config.toml
vocab_size = 8192
activation = "swiglu"
norm_place = "pre"
rope_base = 10000.0
rope_fraction = 1.0
qk_norm = false
attn_scale = 0.125
bias = "none"
init_std_o = 0.00501
optimizer = "adamw"
lr_head = 0.00621
decay_shape = "linear"
dataset = "wikipedia_en"
Each number is 128 + 24 x the weight over its row's rms, rounded and kept within 0 to 255. Layers, rows and columns count from 0. Numbers have three digits each. The size before them is the row's rms in percent of the matrix's.

# layer 3 attention output, 128x128, rms 0.0921, rows 0-127, columns 64-127
075:116146142116126102130112119135185151137127135112149048139152096133138111133127111139155171117146154145110121139123166095118114143169154114084097138110145098104119156114126111164117123145138120
107:136084127177122144135165155087115096101111111146147143128100105131140115170131162066075079169122117127115163109132132137127165139119126170121125101145089145141108132120165161104154167123124114
099:162092088114077114153143147165151113106136091158155129160155093171163126131160167149169133157158180091150150078135187140165138082084143146133186145120098169146088080102139151103159168088160089
078:085172136088166141129089078110138155166116153107107116154089181102120095145089078084100137117091097172098099161157070117097137148149128114131101096150158097163122166134123080158092093170128130
097:129163137091170122115098101121142149159123161094113089129117140098134116117100094117142154092136120166089091155155133115103114151146111098116125128126174082129134140144103101158097086160117150
130:124107143129097107141154147160115115113146114163153143152153123156151132138148148112124116144122148101160152100133143141146135113117155132124143148103093156146092107119139140119136152109151105
138:129139139102139163154111113087137130154109140104138121147106163128114084130113118099089135111133112138112115135123100125080120144133115115146095090176153093143126170161127116159108109155134126
082:144142143114122124116135113148127104163094153124123143081116134121134117097125112120157149109190130128135104130134163137130088149125095110119125125135137125085145147125119143118142123138099155
095:142146135105169165122100092086098140139114164112106102102075173109089103112107111114102119109134093145093086153137087158081123133132073117143108100160159123119144147143121101149135097136120148
141:125096093129118132143128143126176133100135091164138103131136100142156131149154155153160113158138155109127144102126151148159146102109142159151153130112103154145109083114151152127160161085134102
107:116161138116162136115135117115175143172092162108109153117121115105126132106092087106103157084137111161107112158149137102109099166139116098117112124136179065108154169165083129121094077174106151
105:136133139122142153160093157146161151159090109129118079134100089127167145164138128167158108144121157127115142142126151149110120174126112142171145092116124140155141137169157177133131142126129100
076:135126099100101142151116150127145130137166086153146112170127103156158157134156126162164138141098165114153152101106142159138115100094139129130123129089117135168090087121118147139119145120176082
124:154088107150096154155143162120119100104138099157174130160099127150121126157167166093126103165126161100142174101128152160120139105095124147132132106143102148149080120133165156120162162107148099
074:155139105120182158112149089132090118125132164108103146092102111072084123119106119139132147113145098146097095162123131122135130141119114122128108115138168096097155139120118106125092103147086165
104:145139126128131083094148110182138131128147153142100161107170121116156173084135110173156161105115144122148103137147152133165116104120137121090160160096141120155140109106084116122125105112124138
054:096129118138140070112184111186115108095125122176131133114137096113123141130115140101162149147171167128117139109157153086195139116124171137106159171096122146102114112102128112107106162131149114
099:151117115126140106103130117097112119118116137145102114111142157117157095133101149109094117133131096133119119114156124113122153116142146136129147141144121145111148111120125097147126136112118118
059:121145096097129163184101143116166163166116104144149114154123134140144115159102102140125138118132126128103122114140145131115130141131135136165142101161133105147127127157123133156089144132115096
103:115167153125172083099119094189157155153139155117118135118172121106167151115101097143152161107114145169100115154138139086134115131141149106077153168090162091142130143106102108123105106151119141
140:117108121145164158148101118125139154113136098144168128149097134095126094175128146105112101163135132155085153153102118139124148162117136152131126092152147111136094146105190139126162153143098146
092:120153147127123125104124152146161128179097149135120132127153163132163156135099090098133124100099129127116114144170134131080122153145121115112135137109132110150128173175115156130119108141136121
104:135115123145110138144146151152148108137102128155125110130099096129126132138152147127104116135153147102133142118146162139112114153123103135144122100163110144115127140143145152112140147111130121
072:136121103145127115126158113120089085093137117160113117129109094108110102134135161109095125133154141118118159110166134111138150120102117145141107124181113137115120115124131117134104143111142108
090:136127128113129160196113137138091117127107103117155100162074109144089085165137136106110133151166168121119147118105115137101132156112111133191123086189121134151108146149167141105115148142154110
114:136142137130165129124109110077122147139094147101098114116109123093120098116094116121092130108146074156110104158138125089115124172157130133178114115170154112101177145146115099137112102154080151
111:146097113177114134121152138100112106077139103158141144152163145125113112151134167102079095152124119118134162116104104108143168117134180165104106143131086155132120114088157116124142165104140121
090:169114113131117168143120156130153123125109105131128143141108077141153125151151143143142110145149175121125147115090148146136133134075126147136168107140117136164120119138144182098151140115128123
110:132153135089138152146114114112126125162137133108149084152079125127134114133114108086124160111134131145110131137130118118087104153135094092139107075153162096103114153173129117153089107170145117
074:147147134108134107106100108127111137132129137140125162121122130112120114127114118112128123118116104162124115153115123140115127139113099115077153148110150103127123144132139108128125127156130149
108:152107107148103131122161146130143116106146110119131133131122102136135158129149146142130128148102145109138150114121146133137135110121131138114146116121114139138115111123133146106143139106138115
098:086077124162103129116191127128068093093170121134151173123116136140068117120152162099121120153115122111138154101118096131149150082121130143099115127120099145113105125085143120097152156109141133
069:121094110135089165132147147096122131091146108133172150146128184133089111137152152107104113142103107120144144117095084144123134120123130139092108099136104151109104118134151112141151147125125136
066:087140104100116200149083126078124123143105136136148092139087148147126065148115116102099123130122112133117125122119045147083134154156121099171089057159131111097129163182128131129084118152146126
081:133109119174145111111153129108134123114119129148122129111113074116128149139113150103103114141145114141113138133140166114159140153117128137131150137135137117098134125120131130090136143137104131
095:130116094107122160143110121092117099130089142142117076117092152153099075130124138110119121129161116101112098100176110158099152120117097150182118106165109158114132098147117126151119125093138107
073:108170153116157132141104112123132145152184135121161107172115151113137093139087092085125134112076114170112135156121088094102116150159150096103102101103148099129098171141128089153101107188139130
109:154154157093129118122114108137121134164138150111124127114113104124112157086146097155164175098136158134137107144119156145124078123106080080133140113136173083121136151137106120136110089159123141
088:107124111128098132156107142121126132099187090132156138173149172159116118133133140139107132146094123113167148104104081135145150072121154129137141127111109142165099092103113101146109147116166112
077:158162116090124143148083116144175147165104110111118105152132147142163126134108100176180143110130159146111101138124117121085126123148132126131131126123136111160135133154121133158112127135145109
087:160110108152097126162158165156129092089110113140150168140163149141132126130130149118131102126144142092143128103123144124137146114124144153152150140156093153141128126134136145108150149111134124
077:135078115162100127127129172107150135118133117132122166126140133138123167133157154137106102145094118101151144115149164147143140117116140151126146126129105149166129129130138146106159140103128102
078:113079119159098152125117174128107127125100138121121179096152159153090127110156154158154088133123133075150099103127137167154147099105131166146139152121073191129152109106134165091181132059106141
063:094136113135139157167093107136127148081167119132193133173154123126189092158101124132128121133127126151096138116085123122175163133114189145143139113118137109136103108092150135148113141140113144
062:079108154115105150154094116089141148124190104091155109171119101140112114135159138144125156146107135115133147098110147130144143142145174131168107094141117121154103120094133112147089120118129097
066:110141122089114098118137096122126086145130133140131097137133141137107084119145123112132174127152121109142125111160144138131103111131126114109108148142134120122096113108122104184102127129171096
101:162109106127116149151132147105147094114083102149130130140082106134109098162137150097090132153160156104121155105159150137124139159120128150172145080189116131129128119150144139088115152120148094
150:108148140109128128121152110158096121148126147102130112112098098120114142113127113129146148112140149134126129142116128114118092136122095099123113122126143114102137159139123128117118112145117136
107:131125106087098121162125145199117110140142116167141111148135165179150139129149132144181138141100179103155131101137129172124122081121121113142164130108116147178096105124128147128137144103179102
080:132109130129125134146103140125135117104118107124144109134148161124136069132126154129104109144170101110130145118133132125099153155157160146169120133158093183109131110113146123136145168100131119
112:145128120142142133150100145153130152125128101128146118146116128126199126151113131143150107146115131149102139125118139127137150128122151140142177125118128135167112121094150156127152151131117120
079:140151145122121069118113139135155138177116147120098122124169173144124145114120104132134140100116133128150101142176138130088111126162124102091132169113128137158140168155099110158133103141151130
079:107141148095112172158102127117085135170138149087132084141062134158081122105160111142156132121122137112162109131113135163113083097102080094171116084155135127134118139135119135138136106127143126
089:111140147107165100094105110127142151140112129116099145102141123108155125122093111122131146114113115161094114154150133097137138160131156125105156151112154099135152139129102117127108105150125132
061:184149159133141059077145121118112128123137162148092169104161177117122121099112110102093127097119080130153097142151115116128131113144142116099147181147148126125153130127095083124132087135118154
097:127135125113156106086130104154143124134133151141117166102173186117129140099085107118165141103112131132097093132154114124122149094126141129073150175080128126130143117118094110146110110127134150
134:128137147147179105121119112146143171140135137122099130105129105091118171120130115166138126130126134157090115164137161140146118153117120132116118124120171094143138148104134147117153108129088155
123:131116104125100142136123137103150128117140103129151139149115107133122112125158142141122139139116134106149148112114142135141117125115133119139134111152123128132114117123125134119137133116128112
100:120113131159106138116155152130139120096126111124133162138173158141129124132126137129125111130134105120148148114095109101155158130130174146119129148119104151124126100112135139130145143125127140
125:141161165127162084102125106143119137170114175124098132099137126108149148089095097119136154083124114160131099157144138097117089129139111085099141150127179071113156162138088104144105091172113160
099:113125124133127129078132110131106134131153132113129185113146167135117157099115108135158132126071120142131113132105103138144141080107134129070153161082147116152123122084111121114147120123145161
123:137090078131065148154131167096127107105122108160124109144133108183127135134164170156129104141120130072182141084140140157157145103113145154172132119131066182132134074135118162116128151070145083
081:102125131100129126129100096060125130123136141117120116119126173120092067109115127118090141118155079121118096111152089113104131103142127136149088121161128142092149111104107060175116130102118136
100:135147135104144142132132127137099115150155153134130142123098123138117181115136099138155145113087155124127115144124127172107101116106085088134140103093170095135115145145112129085105093147138125
093:104096119151111147115109164091155164115133102101138110123160121144145149101132125185152114125105092115160132108098116127161130109138146155153125142103103156118147086120120163152159136091117146
087:148125125156167099071135112107164139129116154150118184103149151092120134115080119070085128099112101165105118162169132093120139151139136128090137157144143093104134163146106105102121108160098164
072:111135162120126106130105102107078127092175136098152169147147183105087071110116136108105155109149087142127123136095094072125116124159142104127097126154141104088128131098138047139108100156105173
075:124122116144134125160137124190112127093162105124165131146147072115174130149115147151187135148129166143106149114091150102186149117099161146132164135091125131123104102082161137113129155126111134
115:090165168092150104114098106135139143188129165112124111120131159119134120095108081126161157092098128142132091148152117125088095126164116075115100147097161088134142167146093113171112084160139123
127:135093102148081161151142173129114118113120102168158171151145140161147136138153155132138084148100139096153146091106128168146138096102139155131148113127082166154107105114140174101164160091124114
065:106151101082139148145072109118166135140137122114132075136105114115162093129135112155152162124155143127102127125145145127127124140111128113176141095117168091145121113134115130161100102143127107
104:130113126150118134128131152134120151095162090120135146145137097135158152141147151163131107164096143126139157120086150132156149125130182152128152150097095166173121098089142158105148153099130116
095:139114123163124145114153137131136122110124115127120147109148137139144149136117142144143093141099135127121140125093075128141167121131145163115141141095093164127141115124145157123148152111122141
092:089127146127142108147079097090111170131120120100109103126116174113093096139117125121072139130145079145113118137127084115119152142164134136152109120176140110136139148115132077172110130142115140
084:129105121146136120129106154096171143115112118119119088129147124136170130156115136131136094141121102133113129121137138107147181113132159145150160148110111145143139102095151142144142139116114122
098:104089096158069151139172172102119099095116098154126166144111137156104136146154162096090088152114112079155157085168127149126159117130138161156120105147072168136130102118136140100151155088132097
124:117170143093183123121094087140116145153150160119141112126116142096130113123085095120154153091133115174102096169131102109114110127118097088113127126103188066092120150145120092150091100184115148
065:135116162128141126147095114167092150137127131138150118120172136132161109150109135143149132155129132152108123128101107147151140142133162140107142126119103152141108141097167157144138158130116140
083:134124106144122128110160111127121117094155133130135168132141137116105118116115131103129135122119142136128141120120107105158147093115162136097110143116128121115123127090113098109111129127123138
085:133142139164147123132099128130123177107130115109135146128159142101125118154109126150126110136125101156100118160092125114143152163144183154127124145120127133120139153090157117096147138134075172
216:108123129153182133123111097143109169102165118119146161127106123070117123150123131131113108152112121170080138173090126125150142150110137140099132118124172100136112149075170112096163128148085172
091:143106125124090108111134129115140109132118122147121111121149131150118108127168148130106129132155130103158137104134132146123108116107108137107117129151115140107108116143133113144144145106166112
070:138145096098129177186148145154135093143105116140152113159071126141134114164131133127165141129159186123109157118103128135127125139090109128157132066149144100135109137168140160101112147141156093
137:162160154098127092093152124156106099172090183128081145074131139127097150064132096148140156087164130109152076133156146148106062126120055084124127150157156119099173146149076126123127085133117162
074:114091138118114126136088148081133158126121111117108079128142193154127091115143156159121100147132084107172114115110091140134163124152163143151134138127085192140138092123134136171155148086141117
097:149103106114077149145150137098119087117112113163144141138125168161100100141154143100130126144167128078163137080149122168134146118112115162143108117152084177115116092154137140133147152085161097
080:110135126118132124121124112112141127166116143125089071117090138133082142120146125140117132120138117118124101147157131153072109153160106127117077133138126141133137159151113111152132115111142107
119:155171157105165132130133109113132121169090169107105097115103130111119111099087091098120159074155114147099091155178134119086090161142085091154096102176170081100162172178084125153086078161104142
091:123159148105142138126114101129099142139152130130129095120109135127124128139129121128131138130104131157116129145128091150127114139130107103120123107106158105116120143130138121139117118140129144
074:118115163146130098111134122082111141121131135096135118126145172127070082120110143093070119122131083132132110137130098106128150113154154129106103148145112140119136147095131106150143128128114151
080:110154145100158106121130094169103136134139137127126155102113091111131156107125105167163165112150157150121122141109129162159090120072088104119166107136188071121126124122119135103113123165124157
115:157079130159132129150127160105133134110115103156121109117116099128126121161158170145119075168138126113130140111141159167151155136110127170169153110142094173142119102109176162117178162089098107
079:127104124183139136103147124074149123084090107122120192118165093098130111160119152097035094156138085155109164151113088088136166187156188187114106142138106141121146138119160120106131153133102129
114:111084101159108137143114165086136138109098098115125121134126148143132098159143164125105081159125109115127140101130113136138177124132163186168138120151083184151135101114145148110167157082127115
107:122104129161082104134179149135115095070151095140150153154143114149088115156165159108085118164122165107150181104107113120146151126136159146086111135133092144116092125125158119084138154121175115
081:097111112157113135147121107115133150064224088111150126168131112129111124150148149144110134174095124131123168119087115095168145111151198153114094125094098160145092096052152091127120152105135112
112:132153135088156115107108102121109141164135176113119134102135175122118123064100092133174173076128118135129066132143125128124091083123085078124127147107160095108153124120074095170098081136111149
077:174154168114157089110098138128128132174100173147088156095149181129144154091096092115152129082113098135133076149176134150080113118146101091132141148123142118117169163150091119130113092146118141
182:119121126103128126125127118147109127134127127131109123107109137135101143106154130176158127136142142111134114118122132167137113110102100127140131122135136145126139107116127138126153130101130131
087:166095108130093100123157142088113109086121092149097162117132098142085139118173173148093120154157125093169139099131155161163109128106125155150133149172090182116131087108129122113146153085128110
140:141122105121108130134155133103127112122124125129112106123104104139117131112164137143110133134139117098158131118140156145127105122129108125151107116148119140133141120135116128132135130108128104
083:139136145131107121145134127159108129126169139145145160156163151153139138126135126139128134125120128133160131132091112139127119120135136101107132149116137128135090132118141115114131128151142141
081:108122100130131146121138100146095139075208097107160177147146103125078134128147148167153147150114155143128151137041101108181139082081154131090120138086140115101110095069143114092114144126133163
090:125114114130121137107123126106145138109144112123128124124124138142142134130126135137126107144089097123133144116111115138137153118123140139133136139113115140136118093120125132132136140116142112
116:138147153112111100104156129104133097172068173129089136092117157146105142088120101083108153082145099104145090117195140141092096130144080099131111129164139107110160150175076129138112084138141128
106:126113130144119135137152112146082098093177114115160153154135109137112111138139145110125145154128178132130154108090108119157148111099141123103142117124141116132091117093155117109112140140157127
085:150129137133132109096111146155154144150126131138112135108162122128158160118141121192139102134109137128140121141110150147100118126132139133098138174096113144143131117121121157131162134120142136
095:127115114142115113119142151137119107116125122166129150152126164143145129132125134093117118127105134117130147111173123144123152112126131131111146115139117132150103128137121146121129136127162097
124:160130141148166072097143124140121115137114167140090150085145139118140154105106127115121133111137111140114098141172146122128129115121117114107169171116150118137144129116100117104142113132121137
107:112130093157132150138131113125151141075163090125181130191160126116138091190105150100106124148108140165090177142075091065146179147148197155077113112105120114116092141110174105121105162151144132
080:111149141142165155128135110086146136135108150107127130129118117081097104127094098102081146102141085152103122160131119089111123179167130124143069099155150091101149169148126108150089100167085139
079:123152147134110100138152127168140120110173140123146128130179077124124142092138114187174172103166159125168125128102149092178080117127131104133105161102139105094127120125120119146111117152123154
093:162133119136113116125179131163089093105140126140140156126115077133131148105150144132150144141130173117151141120090150136154098106077113106107167138139137120138107125112126144087129135140143137
068:129146103124177136128106120139124160121103133125122153116145109069133143135097122172138121107138125160102113164077105107156123137102106123145150119132160094116174127138115137089105104136071186
120:156142131109131100140122124155111116158124139154114118120088121141147129104147123107125139128128144118140121125161164161117110122108094093140155120150148109158118150128100144124129120133126115
066:102099149136103132145147158109141116123121111143143129157105148141102102149127141041068097144145109118125159114167126116099141146142125150140100104154107146137097163143157140112150139131142109
097:138092127148093125134115149097151135097147091148158141168145128151162111169146159114087085163115126121139167104119116150140175128121181156115158115121086153162086104102171142118149160109143099
081:124119111131137167170130123131129112135089114134142088130052088112139084155132155092101118159169156134103166129126137144127118185117107127150125054195151107127111161138159158132140162159138106
085:174095101142105175190104144097133118109123096162163096167079095149145093169146166108094104173142136114122169110135159149115142152111118148167124051181102137151096120136170152125129176115119086
138:114103103161111162139132162108163132102130106142160123147149120128139100174134151118097090155123115117126160117097115116127151146137157159128111120122088159113110119139164147116144159121135115
140:145132128116134079084124113151150132142137151145100162082177132124141154076126117155160151110130119123150095125159163132153111089120134102094159185102138122124143111089084114140133113119117139
135:124135117127137145129115120117118142124134128124130137132116131124135130130125124147128130122098123144115124143099108125125129122131123120129126111132145112128135134126122115130117120141129131
081:159112115180107127121155153141132106110131106132157191146144148149152157127123139084101108143099136114135153115130136116119163106127180138094173148130118121168097139108121147084150141133140130
098:108094103153119117141164135135137122101133117147124137127135113122121125128139154134119114137153116105124139107139168103151152114115149157152116135158112149134133110108131130113148144094118122
131:132122148116117099131124122145118124128130123136122117126120135142146117118130131130142136132149143122128119110146141144140132123122133130133151137136119145147117108106125128143141137110136119
080:152138110091091064130115117130157112148122124143091101132108167169143126099151127124123151119151113096156106102180163134108114090151126117134148127163127143169141105121090086166130120095155100
057:148098125130148085124132103120080115086134143170113140101109085132110114124163178149102114148190113116145120125131166139159117113091120139149133150174123155094113095098141129110171148113117145
103:119081111132064138146141169122128128113133108150144102132149091163120126123185157186141103149134134081181136081108145157163103100086120159154127120128072188120124079117137156138182163068123109